From a checkpoint of a small transformer trained on Wikipedia: a norm on each head, hashed n-gram embeddings.
Each number is 500 + 40 x the weight over its row's rms, rounded and kept within 0 to 999. Layers, rows and columns count from 0. Numbers have three digits each. The size before them is the row's rms in percent of the matrix's.

# up: layer 5 MLP up, 512x128, rms 0.306, rows 375-385, columns 0-127
# down: layer 5 MLP down (transposed), 512x128, rms 0.0728, rows 375-384, columns 0-127
up375 095:530460516529509546476473489465548539476480481536513467533617499487451536565572516509560552450472464485524537517502551522504503570394507431478492563460508461467499534615474563461554505464545574544453454499573534544520485546578484432495524515479556488518471504449478499473525515490467469475552472492504464427532446528500468474511465498447507508457505551536442528499510474549488509547559
down375 101:528532526561535467544598464458479441444529465477547522482553503443468518502520517532455514441506515509484555521444479499506442519448496437482494553462440465419406470529538493443475485479521540545470510532555493537495592510549503470424515534509476471556532531488482528515537511527524532528533479470523481476461456462563536552484534486525490596561500528494439472591485464416494417502476
up376 091:508524476543496460497479418505497504500536482512441472530483437503451467571531490507534500546472452498505476430559506521497532545515517549459531553544522485578550481494489472435474509489526446475519501527503568505546540483532491441507557507494520570492499534454497498495499495541523602487540580383572534514404459475522499449565510472533465549485456442440467519561521544466513586482571
down376 098:482481471480441503456444482561542472485493493481556577547529468502507492528527455518529491425547493466503557554546506479562529508491532525471466463436473480557490500509489440460572456566524560520455530468465494511449514479479405420572442491519547539471482457446497500464446450500430500492585496532534535539469570468501575553517487544497453533546415449472521432469542471497495472465509
up377 095:627506461546473515514519513535537484518458520513507500469421458537455490491529510518443584512441526430464506466439515512498469516540487466507524478515502519520421489539498444535501440492521484465578422538430555491458488462492621477511499477487518484501468469522449568507563412491519524491473524489589475596483536508470481472482480501500491509413484489576484504570444516504487530481457
down377 088:534423452470526536538470487573558464476461426503503518474482521589530546578466437521512483533485473459540466532488536509500543506550463425506500523418425490500450490465462484503486546532502480413484500423475507580466564445485464528450439473514546493454489503473568544464467520438487472525464489535504546536465560450519490525440512510467497501615509550520494457568519487479452523513492
up378 105:478517526489503491517516471497485593495534468506468478486461502463545524541544418483522564553502479500485541522487493534515524602506587482482462527422537579498476512452453460522545495513456551502472501491500484517539520472476538491551489484484480481529510476622537440553495473535514533469439453453538419586550514441515416454525486576526595496558502505512446554491492565499486510553527
down378 107:420524558439450538410561460446548530447505434534520508488400567543479503487583496462528444533513464499552471558547528507516528523504483481487463464525521539537515526487462462505426505564501428522509477512568544462505475385515561547550584492519502442493512475513581513520539490463534452486539464501510494533479532480494548501486439555496528442544522507507497462509480486466462540558495
up379 108:464500529449491462501431503528494462481498516540469488623514395501466537490510574478545475557505457519462438513485463472488494529538440487488499442473415454488550451519544484510587536503534555490542521409526533470514486472436492482479452505525483504557489510530501492502443428555552450571448475509463466492479450467485452494526442503511463566484547499522517470458526432511532583575476
down379 109:473445489488524457455576470471531486438446427488575487568464463563519523464489503483507489486479515544488414572533497487472446503493419493488507509434406524471480449568486420484538439535554498436530529487546548525510476507521500446534480483507481554481479500551524499546412493486498456479513455532543431531427532507529395562501469538525500574528512484524527468448474533513511556506478
up380 105:463526477578553592526492543464481523512518391450549466503500490493480540465494499488463456497479530542456501508482453511520523495553472483432491516486543511486463495556540498484529461499508532450449480474498504516482455475457461423468454512498463531503506452521485440453526441513539518424562483515404467487435455477479506498531473549447506603568616516497527491399541469533429476464507
down380 100:495525510527495542549423427481447533478510504522497566503504533469542469499506520476514491475450536571449474491525492459498473572548456486526388554652514515509500504413472488486465538449436471487513497521439453439537534526469506519501541472515510499619501456443540486504518513602481451497477526528473442489513466505518439514473468505511472504452491559567490467578498483489524465512525
up381 098:502427480474541450565556451526488436485475528515502508480533473491458507507460543580495526544485548484518549479529486547454515530461469468460464454529519496544451533462533470469558498507584510558519423572446511493487515459420462443529504525425517414487536419547474562520617478478450500510438453515495477515399523510511461560496470487444516455515487466448515523523514486493532555488492
down381 099:486449535352519405507524465525481520525429455468534506512532540508469491474450453502538553446458501479463455511515543501478546479470487501494547473584526415508512556508532501524434445500531537543469507541478514533498526463504454508551429564495567413527467400477449507527497528475505542494576468459462507560483521560528502526513509482489517499503588432476511503459468533458490497450495
up382 074:514506516508508505475513439545410513506489516487516520522455584506516489501488511511474424510554440512472523472450532492468533488492567448457451521501477503527523420563445444516514575490575446554593529501505539469552458457460496517570476555485516549542567441496525498534523500497521467450496622486507541508521405450533507441543500479494536524458541545394481548514505481474523542480513
down382 100:494477443458583584477490507498462447520469478517520515524462455430513439478516582481517498558571450526511524525528490447538423499532475466522517526441438508490513467510501471580523570478489440435523504509508528507513528532587578535521519571527556482517512490510527475539477464547417467548460562481495509432514485479494550459503468474542545566471600552512461494470506502545474460447442
up383 103:453522485477482485576517524499444392548535436480494478501448576465500459487537490494480526450412489487547571512488479522464462487496449515520492487501457500563498563539590463537448499493503504386513460571426545503503450460539489582505539464526524463582495519507536523447536481477564462456486527516508458489533584460518510489475468550512512549492450507560538530548491504520536494534573
down383 106:457538527544452507496571538544526419461442512465510477489519485479568534537542525486447420477472595519570504515478509509540455556492465459528548510468508513500561483556530470512521501533480493423541503525493483506414505411452499507532477512512502446573481494531475420446519402434451483514527550524496400473494502414495514566487513506498492539544477496476412499517529498495554474500556
up384 132:444500446496442551475476493437479533519513537505507504475509562462542532546582510490509445571495484556469449516508498472404480458550532462526434506526542444458520402443567422462502561525476428495549418551518500438535510494562522477471475440483510520549495445475494551468520476503483468575540569467441498550468460455450549474572497549476456491499511472494516497476499503524474441508513
down384 112:528553444517443508467525436498495519537514516477483466370544542458451456527524504527526501493591484440499519494528560468522476450494558537573456506535464565440538480492501508571530486528528458460477472526454509433517499464590491467464406500481482547512542435522499491544466521489466529531529542498436500470538502535540501515530511574539451527489481480450527470472441470496574568535585
up385 103:554493484526483514476516482543468466535475487473500497505477469485532568503501495441490564598453478447471470460501510512538395544515512492586512484459572447450531494539626487497509465532484441538480549502457570549561500516485472535571471505539500551435461447489488523461549480469450455487629469504554463453550519545439482515574495542492515492451550492501486508485542508490491533469489